Weights of a small GPT-style language model, trained from scratch on English Wikipedia.
Architecture: no biases in attention or MLP, normalized queries and keys.
Training: 138M tokens, 5901 steps.
Each number is 128 + 32 x the weight over its row's rms, rounded and kept within 0 to 255. Layers, rows and columns count from 0. Numbers have three digits each. The size before them is the row's rms in percent of the matrix's.

# up: layer 6 MLP up, 320x128, rms 0.328, rows 192-258, columns 64-127
# down: layer 6 MLP down (transposed), 320x128, rms 0.317, rows 192-258, columns 64-127
# gate: layer 6 MLP gate, 320x128, rms 0.307, rows 193-258, columns 64-127
up192 107:161138105146135138161147118135145138117141077195118147097171118087187150144169186153158136123042147089142093123141137078084142078149144123176066177144203134122130088187103079186131104113124074
down192 110:181090143142135158131161152138117137147120137170053209157139134159126099100107094112108192188145087135111136163131137129158113156094071148154083115182128162091089131178112161147110077170124114
gate193 102:107166116159150110110153138138123165145172117186102107134123151135096109158144098170124157108096186092104105140081143127088197137101128091188193086123147123099121100135181115142188078153160092
up193 101:132164098096163101109160129127070123126154132129134121142138174124062092166160114204140147126088120125101131051139115172085150108078133126144118129099155086105113095115172144146136171152088113
down193 108:139107164075142170076190104109174120160096144164134122182124121165114069081144101163122141119169176152091145137139111139141158079108125110147135190133066130118137118099167126108134118125097145
gate194 107:071159142166072160117111100117106131097148142126075153162110144146175119157188125072149124107145151103139106170066087136189150139092091137114110186074137069084142101187098136080132159166202120
up194 103:089131173153133112184153144054084140148051102096126129127128093129109108159133162059158143123169156113125145159065124178170083162120123123085072181107132166132128221084119176129139096114136096
down194 101:151111137144163110150098137146052205169118142092116143134165141163124142153122184136131115138135159019138135124134124131146128130138117130153113110132121103130150073118101121124124131156111050
gate195 098:123136167131140128142193187141197126133067159119115147154116124132197161066101145170161122148129107143149245163155117135129091134096148165083124190104107079110142212165098105129114120174119210
up195 096:097119145105180113078145128096062105124101078147098056149128083145089041104113138141173188124105150128137125093068130140096127108080131107116091149128166083118160136121106175147170184162151107
down195 097:095150088146086104116144120092135168104120105102100129041097105110136158152126159153124131131083175119086118137104104106119154155183110119151143098114172129163109143120097116116119132055112138
gate196 093:111140114164178128102083123154141124120083118135157114149123084118178039096150122057130193116194137154082112175114150074165166138129145120070103092125082070137131179120125189129126170132120124
up196 093:173160091112106134152172141139119206134166152126088132119139110126104152139084142148145116182083095124170106086180187157096117110166120162153117103122138137148165112119111114087135114100117140
down196 104:123169121067113105123125178086108077222143103099053103159159168122126148091095095106113093104103118121107143135196130114152187126236123091098158129116107109125160132132133138123069137093183091
gate197 094:139140190099155175087132156174141074162135137123068121159140106124159133137126170094072103138093095104153142105115139116109108158101133132200101113142044158106098100170093171113143102121121142
up197 096:113076113109102142097119131066128186122140150173177135136149157117168153116128076163156151170129141083130158116085113144153138108141148152102123149136142139108175096143158093141133131127126164
down197 097:121160121121122133158094123192076132212076146059115089089105158124122144153141164107098091136159148089197150162107195176130147132101094106091171115125125126062167142122140079133242115117190141
gate198 103:123159107085118068091068143155107183130110098123155151155078103131162099107156098163133128121107162116128161169159167190163177135107141140133138177110125099067008189163135154102128092117128113
up198 101:136154135137126124125133130156135157131110150103145161091062188099128159140171072055111127198141154131189119091166094101152043121113122096119174124147093082102151138165169089085130161164122152
down198 096:160162089151090160086110135120083112115140153087130121139134137103099149150137163144103121117084022117125118113089165126178111192146129091173094144111119106075127066135101137139146128147172151
gate199 103:106132165114123133143140138166119161135141101154172171139171122172127120136121153113097155132125123141135100157104084088158104115100124126122099104116114131157124097120110114160082132109107107
up199 097:107148152093166196127207157137131146164195119162086126170107098073166132101127101111059109119133123099175096117139182143142118189130109149202147104125142165136087144150103197139163126162147095
down199 109:132097108099145157128110147095121165146125122097067108230100139089078123250147132136095131113160113155143145116116118154162131162114136062124138129131167114137112083150130132116100165206120150
gate200 099:127136134151160076224134144100116118162143139102119129114104163145101149142164164154113142140131091078097091135148132089138127136063133099063101109166159105100151116079145116092162179156112126
up200 101:112147056075109188103111141089128116105083159125118141160120114117135156087103153036138098133188090101123180149162113132126099095109135094123154082084100098106107177136052099170162141110155115
down200 108:113122128074150078121118115132159125114148157107132133159088140107191143105130143055110151176096075123090150134161182251136087128138101099126132132129112095143075160119133131104133151077191110
gate201 103:137129124199113175124106159152139116092140189186137098185114102109119173127150209175093120107154125178110125177161106166119145153113124155142107192140167112113124090136104131147178104118137173
up201 098:134079189131118111153109177095091171152087138057110103096130147162123121175076170156161116064058108131106065100119164122097127139143139162184080155137129069123098067070190084195148151102148161
down201 100:137157077184165189164152122097114160191169147122055146130162124140098074074094116064112172120133112159109118107159104095137092106091150138157122108123075138067117116160128121153053148128135103
gate202 104:117139185147096124110118171082186108146110074120203119159152134179136181138105123043127123143093130103120165131147145088181122134143098086129073120095190143152152077216140091157147146155121123
up202 098:104182138137164123188076123073115122150170175164105121113109184089109141116109176156137147117161059211098092127124113137133159144087151147105189088172109180128182137144182093075104123155166179
down202 100:142110145088152123111118142129148186072065104189091122099134138086102166103169179090087115189140124098115099115143144182087177123162129181123122177163120143061158140061132134129118074099169110
gate203 097:142111118181196106171080093107122179106098168138180132142110154140082180134123061110179081130096138151139110104097135096074092127153090130137127129147065155131130082091128071092163122111164137
up203 104:139176078134149093121139088082124179191158096099141111095125136061099140187135116157129125099053160136174147115119111103188121082163131105164176171145150118123122166148099120097135143111108114
down203 098:119161091087104137119141075135198126107106072134156124119124147121081203125184162128109102134099206094107164170119186191126112114149162139155083144101083124178129151078111116130148155131180149
gate204 096:098121151110182128180148104134121095201141112151162056163129132135160110127093125081093160105146130158116110079133097101106148090175110094175093118118140153158104138099114151137133108165136077
up204 103:201134164148129117122156163150126156147171080128155117096166130148166081102157143098111091118079146111126091092116133127115149177120148130112092115084113127125148122124143136102156137172141170
down204 095:121197138138121113163152067110106171067144143175143126074124117099137144160121107116087110140182100100122120114127094129089150122178196136143112176159178154115112099102136061145132142147180132
gate205 084:145119073157147110102110143122156177167097195164148147177087108099103161146128150114143120169133109099141171089100123124109098133129132172083109129153132111126104085129143130129139103111186162
up205 094:149099128161144159116147112148148098106108108101196160065090099145126000045132089112134142105126145065129109127155165129183082172138153128122127128147128137103153154147160069050219151155130154
down205 097:155185143124128110086141108110127122096102126136108192066100099112178187178120167130136071155158109163063133153171033131150184129116133104106135124091165161098143146138116104136122108142111098
gate206 103:127170168136206147150119190178193111125151141120150107166084113157125116151205072109156113137105041127113135147180109096072147149157159136088094155136133136123142162065141171179113133149110073
up206 099:133083075135085146152086091188136181083124109055118172128122119191174125112090112139093121118151118104133084125108130146182114146144103084144106089157121052086160152069092120117081158072176160
down206 103:126123086102141140167115070115123160081099089100115100106170172130067152081153140144159145094142127142133132072095142167081082075149087147115102201145047124116161127079102123126113163099098126
gate207 091:184105053153135156137067152145106125122086138109200157122115120136144180146125172158111151161167096122181152127145082135130143096151127149129087135127100140121132069134135077099098172143140186
up207 094:126118196112165107092157137096129149162098147076119123131152104169102165102157165096190106225082055120148195160107094175128154134078090146129095153102124110196143151118093116171193096146105065
down207 093:120186107155095202145199178075134147109149152136080078134146134134057148122158113139104134078160102108120085151142109154155130167126155176090135158145182121162127120087086172143091124136081100
gate208 104:098121108132176151097111148103155137067079124066057127162117170143147147076205064125188112127189143175088123177219119124157121108123073116097138165170134146086114161093109138117128174112160180
up208 108:115139144123131145049123185153138143137055155132139132135116160153061150159102133110128121146149117150112157205113162194201131134120100129193094152091142097080129182086142123174094128162120169
down208 099:126187136094167108084129157073057156142072136167163112132128133168192132122107078119139129070161093117091120116136117092123190150111134116114170119110131139141092173133141138059127165083090164
gate209 100:137154187163124149122084077053111127159157089166091096119104075128118187135134173111080102109131121109102102142117127087151118117122148121155171195127132170154045135193104147198147170140108161
up209 096:162125079104108216083137138130104210134130130099110063160197133106139106129128042167149142117199124114162134110186090179100102129104148139116127156175177043106125129105117137113159144123176157
down209 094:130175094132130148140123168116110060069158101147096111112173050129075146162168126124148144102135131136161170107144202095104095132159126155126128151100162103130112083130109140125169118094100166
gate210 099:116051121043136105079086120137183167162105119103091153170104069130122146116154099155087128153152171056093112161137134122122087133098151078142132141123115099115122102116169129204126117114138114
up210 090:085185087145113125143167159150197112125123116165126174099150100138105132102138113145151178181136077109159106124153129141125111131120101054147092171100151174100138144102166144112102115143120126
down210 097:187125127125171159145139180102117116167156183134169127185147119147140128122099085095184117175172119176118123131136106111146139141065126158156168123164105116086125121129117126127053147119120109
gate211 111:132075094102088119136088143083126108138052084185103157152163165111209105110112120109073115146144108176153128122141082135114109166173175070150148145134157161131135128100186082103111134171137099
up211 108:069128126168134125155110110144118111145152127082100175153167144096143116057106096080114061117132151137124161170207127115156120094117171100099121114139102102082109146103152097113116155170102092
down211 107:122148096123159080082126144119096123134125106185110120079079140133101145151117108092170160103153152188130179145119126114132138061108134147115118121089105174101170155149082111137149139080129098
gate212 098:093119154134130117154128158124112187179119155109131081120141102087111135106136102128068105063098154122094146192162129083146067114124092135163134165140042128105099065134207111095136100115139109
up212 096:151101101157117139117149090122153177107111133089161192126116099198102190066133165122108145054167106073090151129146170142151110135175158111156116129162086102136097093121099111142145157154123102
down212 089:135146135186149079113161154134114108117153158107122080075193099112103097058171138137130072092161153142072121163115154099178085158103158100146104134109073125118150078169150140123101126133113189
gate213 103:173115108097160063119159062160117154171140215149105113139098147089118110122134105159103149148175144133114138073147095170142150140139112096100161008100103144103134163028067133110147126137107123
up213 107:113165189117138131148110178168120100104190134136090057113125119141107156160132139174145120113159084069178176108079139089090093122136126107182090151176105094104131092098099117128078157110110087
down213 101:152197150131140121132107187135082174138143123151120066102172113109131121158098170089077111193147114144144143122130160098107093127230167183155183163129099126123179152092102114174039155136127173
gate214 104:102180101150163111098160141141082117149168177130064148140141160060070155133082118096124195109161130157072149161177100118145161101108123123141124105211091173108115126152108122141133119121174081
up214 096:160147141147079138120123137158116163095116157153135045165133160155121101149173157100078075153145158147124096203119137144155134062165130121129090143083117085153128158186151119105122130179105191
down214 094:158125127113171172154149123152103074184141074086150102182087121098144129128085040094134179165142190128154136070136109090137083118102104110184091134123148105101136154110094073160120098165138099
gate215 096:162143121209161097162072201132118130118081148117104117186199137119080096090140153071078113056185166097109127117092100136101105182136080069106151106121209158120126117148148112147163145068136110
up215 101:154098095114124146076103157115157120125093128095117083197138149116094100114107128076116191100127165143150123109123154164111200074126119147098083105085094152132089095111145100081137056101101112
down215 096:102097161136102137190127110164094086196064108126137084173115138139095161146155156154167154158127071123123155150143100119089155074117095129146148090121124146151146184101113030171113108059131129
gate216 106:088154152113151106131097139149126145137118162137161112158106135101129121120130133115081137172140049164129062158138167148168107122092160119134176141107131165105163137154092160159115075099160206
up216 108:129098080154117113128168146120160095071067128130099123128069146200103135153127139085124132160167132122117144187202095156147186138102111077169137115088093122127126167092144111157200124118103128
down216 107:114142118120102110106143111093154064096113057105141162140113125132097061148153125087080129082103145174124119157119133080179152106159112166099134164115094126142128159218080108145153135167137111
gate217 094:112184121208139178107096159109163171074129135124162130117148112085125140127149111107198128130104085173141167127192129146115165164157164129151161183129112119089072068084144176125120115160160177
up217 103:101117129160108106131120162094170108082125136148123094148132136157185146062105087141105204161098086125128116113115146116072135162126140178113112077082084098136118132141161180144096185154099100
down217 100:152141086211123177180119154161168134136144083144117089065090210074188070117156155175156087142162080156125163094081121170096146105146113121156099174125168121098118109072115139102151116121133095
gate218 095:142059151167144096150051089133156145160083131171085121114135123120128123099132082141135174132210124166090131123140105108111131165179050156133121114109138097114160120100116139153124120170131066
up218 093:118165123090163129090139147112126101169159140095185141103128162164100149138087131114158133115073095114175089166099193122108069119122199067170159134129153110103147133110125163080121074115093093
down218 098:122166155117135126128110180111119091123113115113184072182127224132101122125099126110087138155121157093154114110192122119138135159123090093187144121171179108164171138066131101092060088097139125
gate219 102:139187128124144046152109160183109138093136160170136162097182173080147152126101149144133092145122078120114074109190128080137133148118210161084158186119152132130173131120083123141160139178143103
up219 098:154166114075120114141079113095202113121157062131102126125158131078163154134156083116098106106126121158087107155112156093118077148134166051134136124108103120125113132116148140148178114120143155
down219 093:147096174105115144160129141112117089174113050111108139134128164106116113113129066128148114076093104105104109154147140097204122125127155101156168117104113166165110150177128138145092156073127167
gate220 097:127076164157084105155135126147120159160045140166113129105110112052157100148096137127080133134174115096129139097132075194155100146177120091172111111092158160077137116070082139108122113142140092
up220 093:136126103114102121105166113134104132130128184142202163190123190134111186092088159153125099149122153115165088149057136081077098199121137099129134141156139157129141165134124150105146129130092095
down220 097:126120116080166154124108143149099155151115127067098088134072193164127132055087137112103122178146126136121086178193124109133114140118121131096118091145192127156172117133087176155125102097163116
gate221 099:114109113116171195145139118068141181111064130097150104158115112135121156141119122133088124059140108095090148153168161100126125116121069115187140135200039134088106077084159141146171144155192162
up221 106:113200119038132180098122128115112143160151066152172137148105121108175147129136173142168092154122149135100128159130151169098052078145147151111072172102101163062135174134144136125151143115108110
down221 096:190171166132141162123130124151182137055136126174203094188152127072145144145113145131147108103098146137125134068098100168115129138102101108154131089109158161114107147100133105096094092117136096
gate222 101:111094163123164095055124142119126104119134182112119097150092171091111155123169152148086189167148105155171113174146106103134138181072113120112144126124162076184106137179123155104173105151111127
up222 092:130164157181129077123122097088135166178153097182170092128185101122138113100165066057129131110125106116084132154106113126120125117154090169129161137143121145123158145100144067181126178145093132
down222 098:125134122139210099138172136127130091100118104156127122107077155128174193122149114157101093167097124130096130146127121082160139128195082119118067103091085159062129163135150127148139134140146173
gate223 107:100123107111132098121123126178078071147105119066097151134060175151147139127116170153099119188107124115128175150126148115106148096164091095160163156117148091086157120169144155159179184105117137
up223 101:130154143116171112117184164125074074177208098140147123150087140112084143118135095118096113213205178073133141089133143110079190129181149113122090109147150090109136151104115115145193130094122154
down223 102:102138135110140206089138130108163147093067134138081119106142152130094145099106126132120111078159136121132109078117113078143110137089104116155113126126080137080156132137148150110092101098158040
gate224 091:175129125139144108089107169146140118143138139142147104166125103121129146122069144158100106069157122090102096128120141171175084121217122078100139138135091120112079129127076135112074192058111188
up224 094:122074141145137118105164174092165165138168098125130153075130108137182172130137146121098195070126200092081158113171109167214187123186118151136109156178116141113099116135114103105047162093192119
down224 098:165165134161093096086149146121100135161127054172143144132165117156149114129118147173143127096129109105203168137140091123161125138100170135088083105129095167085112096153093103109110156152159097
gate225 103:085150131144166088060069096113135198083106143164100159115138127145139122145178192161132161146107130154080118143135130097121141174144128136118106121116102188082137121120192215151113128176112131
up225 099:130165098152159200144106104125099067086121117113076160137126138162151111115069131156126104111177107159108082110107131129158121065172177108122112161135105168122137138178076116170094111164099065
down225 097:115120151137149085145115164160144146049114173140125113025095086126102134075167177114156115107154126159137133129100125122129125123125149063113191200133153110150138148121107089152094179129158140
gate226 099:190156098117146145116105098129121155065120154110168092195075111137092106134116124106086143173129132125139098153103079138122175085069124105140105177099092099104059162123156117160138103119142135
up226 097:130141117183057136184060128121102134184186122091100176141129111144173126105113127141149144121163183145082109114172135109084111140109133136095144158109139188150173117086177157148132077130132156
down226 097:143131164103144164090184154130129099129144164182107088124097128090144192129157105159102105167078091105092133180144121131151095144059126129166095088202097108117140118111196163116119203155147106
gate227 099:083045097128127057101142103095129184109088064162141159119160094138123124119186161159136090111086096112101150177091126095162084154095139129107091104142142129099112123179102105135145106126199163
up227 102:141122182093121102101114079161185132102161101149124134145095142155168092065191130118125108084120087114085036125175154150164132214161123115047120143077123075100138177141120179112106128144177141
down227 109:111109061114149161104133108133116128071109074169127140158123113164102153180134187054169077189133163112134129156135132135072190101150124172118137139099131117104105160131122176164128162185132064
gate228 099:107077116147198130145151130131115103164085099158110194107103140109117146099142057141144151155119137176116088136123103095153138145111160184144163167084119133057142129174122146177114156106118106
up228 099:113088126096115134121118092102123093162095092138149129170077131140202212141076126098196087167137149165160146110127080066170114190166088145148113155154164115150163132101098155074121147128127126
down228 097:076159091100121181069061106082103176107144094156146140133107147100072150144111113117136105120055092101108119155097133163135093107155142101165108120129172123158077138185104127111134084138139183
gate229 093:151141115132197125095156128138074107158095158141136055160137128101066170137141093105130111124122168098065062107179073105133072091035136102151158103146123162134112083102149157118112129139101114
up229 098:149109149106092172170146138125154137183139134080139076124086120184174119122113169195100142134182150092064109160107129110133128056174097166141089156140115105110153118114120135121134146174124217
down229 094:101120100105155154171113166099119132199122136107150142095135096110110155155174148168194121155079076136109110099137066130122115172073079142126098131143153080109153224119153103164068107093105170
gate230 108:167144130068162159170147152142099139142120188144132160173109142128176122172098096122120122192129147106164118077173079118134165150102122123113130103098163099170111072113135140172174169128121078
up230 103:127151119135097145118118070150161148121142086120165083130162150160068179099133088118160170111131071092165127125132109091164145108173111152093143084213187088101084088147100131173113135107145111
down230 103:144100115103126097103103128072162160131171152143077119100133148146163120114087109130112174079103054120100084142157140109134073133175090124043207082126179140157117131107151079143100133168151157
gate231 102:169103137099155083127124190147165119098132082113149168192143186146093177119101140127112137099096152120086122104070133100108147100060106161120101085094134127142121119121210179150168139131104125
up231 101:049160134191089106059106134140144172078126138149114168102131112121177151124148175090140168145156150128146125175135146156166131089106161096116092099113122204146086092120118126167127114105118117
down231 099:122140158163117114100147143066129132087141114101155107090188097139164083136159128138111179100163108155180153068183130162135138111118114129132135174147132135055114095147069163170145137110069137
gate232 105:108080120123161097057108116147152113179109140150169129129081103114106144141079161136135178152116077181154157157150107129146106069088193123115111110133100144093167141184057109079078105145083113
up232 096:105175119105118198139074102143098137091113076153131098129072133098086147144200091125156113072131114084138177125122087097168124132154097162075127123165096161099120150162138202082110144114135134
down232 095:085099157099169123154133092164087155182194101086188165184084104128109184099190128148118082119089130144177130112136133152132149157119111110093141097111137156129120176175143110055184129124116162
gate233 102:154153130128111153100111137107147138077135038108173143154207164094073135135137099120143188146104135088177054109142071148147087096123142127120134153148124098097117168102130123158178134129093083
up233 103:121140149152086126166092141128165138161141156118168148135103214143124090100103144156104145144100072152103135099118061083075178064142079144109133083138133059121144136134138122193140096129143165
down233 101:110129143167140096170124097075084130135154126156153181056160153134120051157131098140101189113150163129153127143113125143061160138144064142141144097173192078087086119115149160088119119125118126
gate234 097:121136061130112122087190142166127145118099073138112140222140146112102094148179096105088110143133101129093155129151155129085091150079114130067065134126131118123153173150163080162125149130106080
up234 093:099056117127153133158141100088087127132193135110119157089171133153118118096136083179128123122138124147113120144132103101139114059136161143156157084080084123148141140153078163084104133113137103
down234 099:130168064162181125155124141133123073166174130121043149083149166114130134152122074077154075082138116131151148164161126096120103152142152137149120104121120095084127116152102192180117130140138087
gate235 095:105140079144169066195155180141123091150143156133149150128090095077110094078113122131082160140139088111102092080202163115143113111104113106158131093142127137073127144163169097117078141112144117
up235 100:057081108111153136082110135102164144131164167134092110145118151145099153115069162131131114138145123103183159119134063107096094130123086159175099163130108129152159104153128101137125070174117095
down235 101:162175176144162056137129171085101124157133115117123124191140103117112141111095065105144183115115143106123133127160171115154193117137172126162159124134128140162073140190145150171139166115143123
gate236 098:135147207106149120132134136123164202185147135160148153126133151142126113108117134185076097149097138109112166133095088111104185136085094117153086141106127131164096113087207089140154149154161052
up236 108:167144144138098151139126098065145175120111143120084151152090187196152141114157117091085079155108096100117072171103094141062087180136096133149162133131142068132064135148081129123117117094079134
down236 102:104146149093098117065152147123115191131228161174041128097143123116136139151151172103128157142086126165137072047093118168037115098125125124124124122167143160159103132130108132087147106149138099
gate237 096:164153172076157086141111189182114151105141131106111134152082113141144118057086102106087065094137123139063124105121118120121109131130118137106117103121072079074082141149085171163040152108190161
up237 099:158117134169077111178080100128125119109149153175111143148148144170099060116086062127133115146196143155151132148159138128116138115132154088129114158112142114169162137133099087099118118208095108
down237 097:120144109111137137110120074144160109130077196121087156156095112044152173143111135103142170227135178131163132100109169149161104080165148117161109120163167098145146172115150158152143112097119081
gate238 090:119134126114108070119125085163177145131160125133158127154109153097099151130086118145080101147130089187070058148151067116155201125141160158108164119113176145104151138129084095143108158127113107
up238 093:187150116123099046144134142101164119158157056159110100153135099121092132098126192113114202151123145125111123118135178130097227123114118127126104132105204140156160154108144122150166114089068151
down238 093:118114120151083136133150108163120149130122065114131114202151156137061176165109107112139125108162109101148104202103076170108131125109087127087139118106123142167144077137137120149157171187140114
gate239 107:067165097137139083120077103095164158136133055170132102114190214121104108133135079156105127138115143117159149086129178106174100137161135127091137159125178109124123106158094132115144159129063137
up239 104:178090112093116091130097145145167134096129138079116139165143150080174111098124181080135155065075082092119125071135151109152163112096091162184129162118147147135178192096097162122128092075098155
down239 103:154101170101114146138166087121123135152097181072132135087103062116157079084120096113108146095155184109164087109120152147153111149142107095096105103148132076168179214148153093180136150115130155
gate240 103:113092161178150136112149191128141173134119171107135165104150132172114129109138085106113169079157143161125099126102139065132143196161118150099076163134141134173121148069142100169108139155155115
up240 099:108139062145107138114192124162130106213139139137088119154172181110108141167112117106175122186145065178133161099121164120111041118143156134109179085093091092128158072133077169118131105129158100
down240 097:117105080099139120126125132138074126128104063134142107173161109116166112099129148156126122122099111139049138104105119152150153102178077074133122022148071147124183127154139095104118154113146131
gate241 089:169128133185174133149163107169122156210142150095158095151118115128160158097089125082192137100119113129153143151137125184127103180143107098170139126091151199085080118147043103140134097150137047
up241 090:171096130104119119175156075154150177161096157138084140146133114123227170165145100126146224121126099138133126150096072175092147173133113097127116116122136145127154053121113154128138090142118134
down241 097:141120113108152157092107081122135134148107109209127092156158159164101146115082104189120193080079108098117187067077180062131121117130153162204149120148132125142109132157120080107139146133116152
gate242 092:131145099104162160099097166152095124103063172191092054166098136121085158133143158168120105106116094125118188095158135106152137136119156106145139218077091121157156136117086148092091142085104109
up242 093:171123154070093110123158077189053145138184126125141068165103088126171158137107176118135110167119085122106082157162123168092173112147125115128166134201138172069141040083122129105157141091120110
down242 095:170146122147175171109187123068072099118109176162144126131114104123096127159164172122133121127144192144160160115055046151100128151145125158157172152113145145114172116142156102133142081067104169
gate243 098:106132129140102136113115092151120174197119148146138138176157114113135133155090191081076109126128108041157182110119107156107094101066098152147156202146121109103140084162119217130116111114120165
up243 097:118139142137075126111212115194104121167194104162133139140074107136116120159111111120191160124114150117166111111100082105094109163110160165166156141109126123127155139111121134136155196181110097
down243 097:108154116113150113108061145133091182132163118112143117181111128138098124152155181104094193156162117168180196105112175131108097189187130145154134126171130098103131114145115154135184121153138103
gate244 096:130181144063149164061154172182068107105124160047146194136198174116181089145172143109077114108134148185124094182111115136160092115177090139098116192137096141114207097090145123113098116136145141
up244 096:105149097112114132110132068172062129146174189119132140120130155120163175166140148117173106129143109134130134197166165170104144126085151082132165127133103117062139120127155093142088145087120111
down244 098:134088105093130106146130059149104143125091141186039147145132127144144142156116116152140087144109055111137150202153165102174153154139101117142097132123066092157122098095134119167153206148162067
gate245 093:105129160124152105120154142200133165133146148121096110145118136109101180139144127131125135139141124123097116119159135144111153152130062094051068084112147087138164091202152114149154136103137126
up245 095:144149183171136116166128099188129079104177109148120162096086112134101145160158144095150126115106150119130145164134077133164079163129122066138139163096101158091089119133144159125142170081100172
down245 103:123114145183181136163161126173116179136146098131118189156112099142161171171160134060111171144091095171142152115182094131107080117133102143135127118130125154075141112157134144074140171037136160
gate246 102:157104123127180192115082165169116161121110110115145170162176141112095111074160103067152110078119076115141119135130138155072164179054133145096088088083115115102162132148104104153104122102112087
up246 100:096084170156157109151121093058126156127117104164119156113082115110152052110173081131163165096130122109098132059117088101135094119128068129093184144162230100142142121098110128082120133102157177
down246 096:168117125114181138097134138084136067160112136103114065082058130159054167120120142151148158054129111145127146079094134066146156117111118118089150175139160125138123125133114179181148113108143085
gate247 107:148124130138142120066092123087123110085134119081178049184122104111093156161110083147126131095129090066145067091096131151135096092175095116133149107096113106115053067115125152163123178056116144
up247 104:169146099179092125116104096169129113136113105085154177125116141128158108165104123134140154144123123173173114083167116178112194099154083124129145146129120186120061165155058093074105090070091151
down247 105:111148138149165104106124153114109168114127149100111136093079136114141123075139210149100124101116124089093129146137080144088120157132161177165174135118120154138104159067144135190201068163114160
gate248 092:121124183140144119115159135101209197110153158107126105159080131151113195142134096096177167128067086111109108070100109117157164150146142113128135156103115177088101109161096066179118126086135087
up248 102:123130148148143124112089111094144132131103104122162121169170132107113113122121130058162160095172149162084144141103077136119154104094193106160100161117098110129103089161136174143087113057158130
down248 100:113140132182129122114162119090130126142171122167127147212097079133081115146177163128121152132125140091079128117134175172109157164122151145087161094119186102133057160161101160138122144100148144
gate249 108:098211138112198179132070115103118158118109086144105189130105090067154130102034123062141114108149156095125111167101118110153189093120103154091177072122154111108113169154136129093128148121167144
up249 106:245106081129083123174129146174206096118176134087169129120093135134208173084177100166100107135063093099149110091178126156131087096119164103122166149157133100114120076127145152124114124121117166
down249 102:071100167173094166081152120123188156115112105130164118175075084149153155094128114128094131101142130107105085103176169169173183122073065168106083035115150071161096124097135132096118102119074128
gate250 099:102140079100125132089103184126082138135130125150131087187103064121139131071141159077115136120170106108142077121083094125143184133101109131125150175111147122122095077135104130110147148137176174
up250 097:082083054162123100081152126140083073135184176131125082146173150100153102054136131141158125089170159130111118099109163111089133128077134072125155162096158139155152042168102116158147160142109101
down250 097:157125165132113135138111101134080148144139083117111119137084128129087121158162151066101160090158155128150148122168212124159154159145149121080136113104121125137134175185123115087164187114091123
gate251 105:112178162093123085172162161133141168134089093149049091127112195151075100158150162069052134091120121151143124189132073122137094154180144152129181167131142127124116108131095078082151173135126154
up251 112:097103142138109174109088087158178095114132151168193115095145172065112135165130073110159108121132112092120130138099090159192146042159124150046178165104154087143115179162152094127109123159100156
down251 105:076117145104081139107074110127108164118148117100154083183124094094160125086081132154106139115149141177104135136155122123163143147119120131115157096108168121143102090099128148124147185203082150
gate252 099:116100097153167127141107092166094137129071156101170148146151066079173104107084103139179056074146128164146126158118100125129120128136166161116158111063131107123144099121145093058102194137077111
up252 098:179174153139109197129151112119221153121120144151133074089139126078158101144136122115081150103078062109129147151180078107117132105088100116097150105168143135106150110115157121167105138045105183
down252 101:125119140089116138130173163102147124133131114182155113085123148117139173143183191099150180136164141168079140088136078124116110147058076132113104145102136169109098129083125113199166114142209100
gate253 101:179121100154162172156092164111186123116161143104108089156129065111161193171093143123158098157144183177046128112107086133157098134128143104136172105138154103149140136141134177133133133170126218
up253 104:142093178151156069131073128131123122079164121096140126182138109136102122119104059157153105141155122127170115111211103119099176141126137081132090091137112118136163111134093119107170159143117139
down253 099:113146089104094185120163171166149123162101102155088150080123156141127157130207124150119171092100070153149103163154158130129151166130168144111133163138118151103175134130135141106148127153161075
gate254 096:133080105153121150135118142185083182185156111085115156172143118110173137192114137055122095151100095099163172145138091090149167146086084089138160062101180123132150094137098116078118179132147100
up254 094:078071153127151165192085114181100146096098101138156098112139102094136117150151149142106132098169137113135135170123103160078102115144097123169159122081096155095136108156123121194170168103116108
down254 103:092116138146130115135137146180122095120176087088154054156097117095171112111124127096188101126180185126130155086122116095136126171167106093107117165045179080248146134112100076095084174144202094
gate255 105:138156139107143082125139208133155138173076134127124128130093162114112102107074151135120159138142109068100105144155167126103130166121102122116167165166142118119157178153130102124170144125119147
up255 114:112105117132090133191135148077087104123069130108119137180120126118102175161142125116110145165096117145178119142140095150046078103117132136151142111146156129203123109116126128112144168109081105
down255 101:072184158115110190084084090118131084128116131179118133122114124134127143152138126099130090124112115107091145145134066126160087076114140106120082109118132092076079099130161166156108055108117067
gate256 101:153164168121151112162079157129086131136124131101098098110127130166101153100029140106155130144118128117110139192126158112164142081127103054206121146153188192063175105084121145137139163171100117
up256 101:085113071086121122089107122121061105132185106117105144048161156131150118106153128123079160159064124178109106113143114133117128071121128173164141093125082096172100115131137120125141146131163168
down256 096:154144205159149114116041136156136135097129155127117103135130071153160165123133154138127125159126173121093133129128091165177107108117089110125148109154146143078127129087086160088113173194121137
gate257 101:080152151117056087147172183150142140146072153073155095168165122120074059105148105141127109185127163118093122110171091158157110152105109103096159139092136133083113103201108064108122131132130101
up257 105:125153144129075124162128113198170087091144121145145091160113120138155102088111139128085099132198139115103170159183100140122122164050136116138162157103123146112127114201153107163146092199089171
down257 102:137137123114146143101167147152179141157209078086159163150128093125147114086146135149190123110133078112109142068167106108147059124131201108135081135070117150085132182166142194151128096109065114
gate258 098:129105084167126156143143166139090124117139113168128205171160175136120154117106135143110145149151118157155116078092105192164134137160109199092201099135084123108131129077134100110132137145142121
up258 092:075138127142126137106167121148183141152112138196140135112167131165074134109144158133119002106152144125124144075107089088176122140160064120095120120102110157085147136141123140132125151112094138
down258 099:125173102137121112121140151140173154110129108069108119114086092066130132114142106204106122049145166108096119183132213096099108135154159129169052151102105097130180111131168132154107144067120086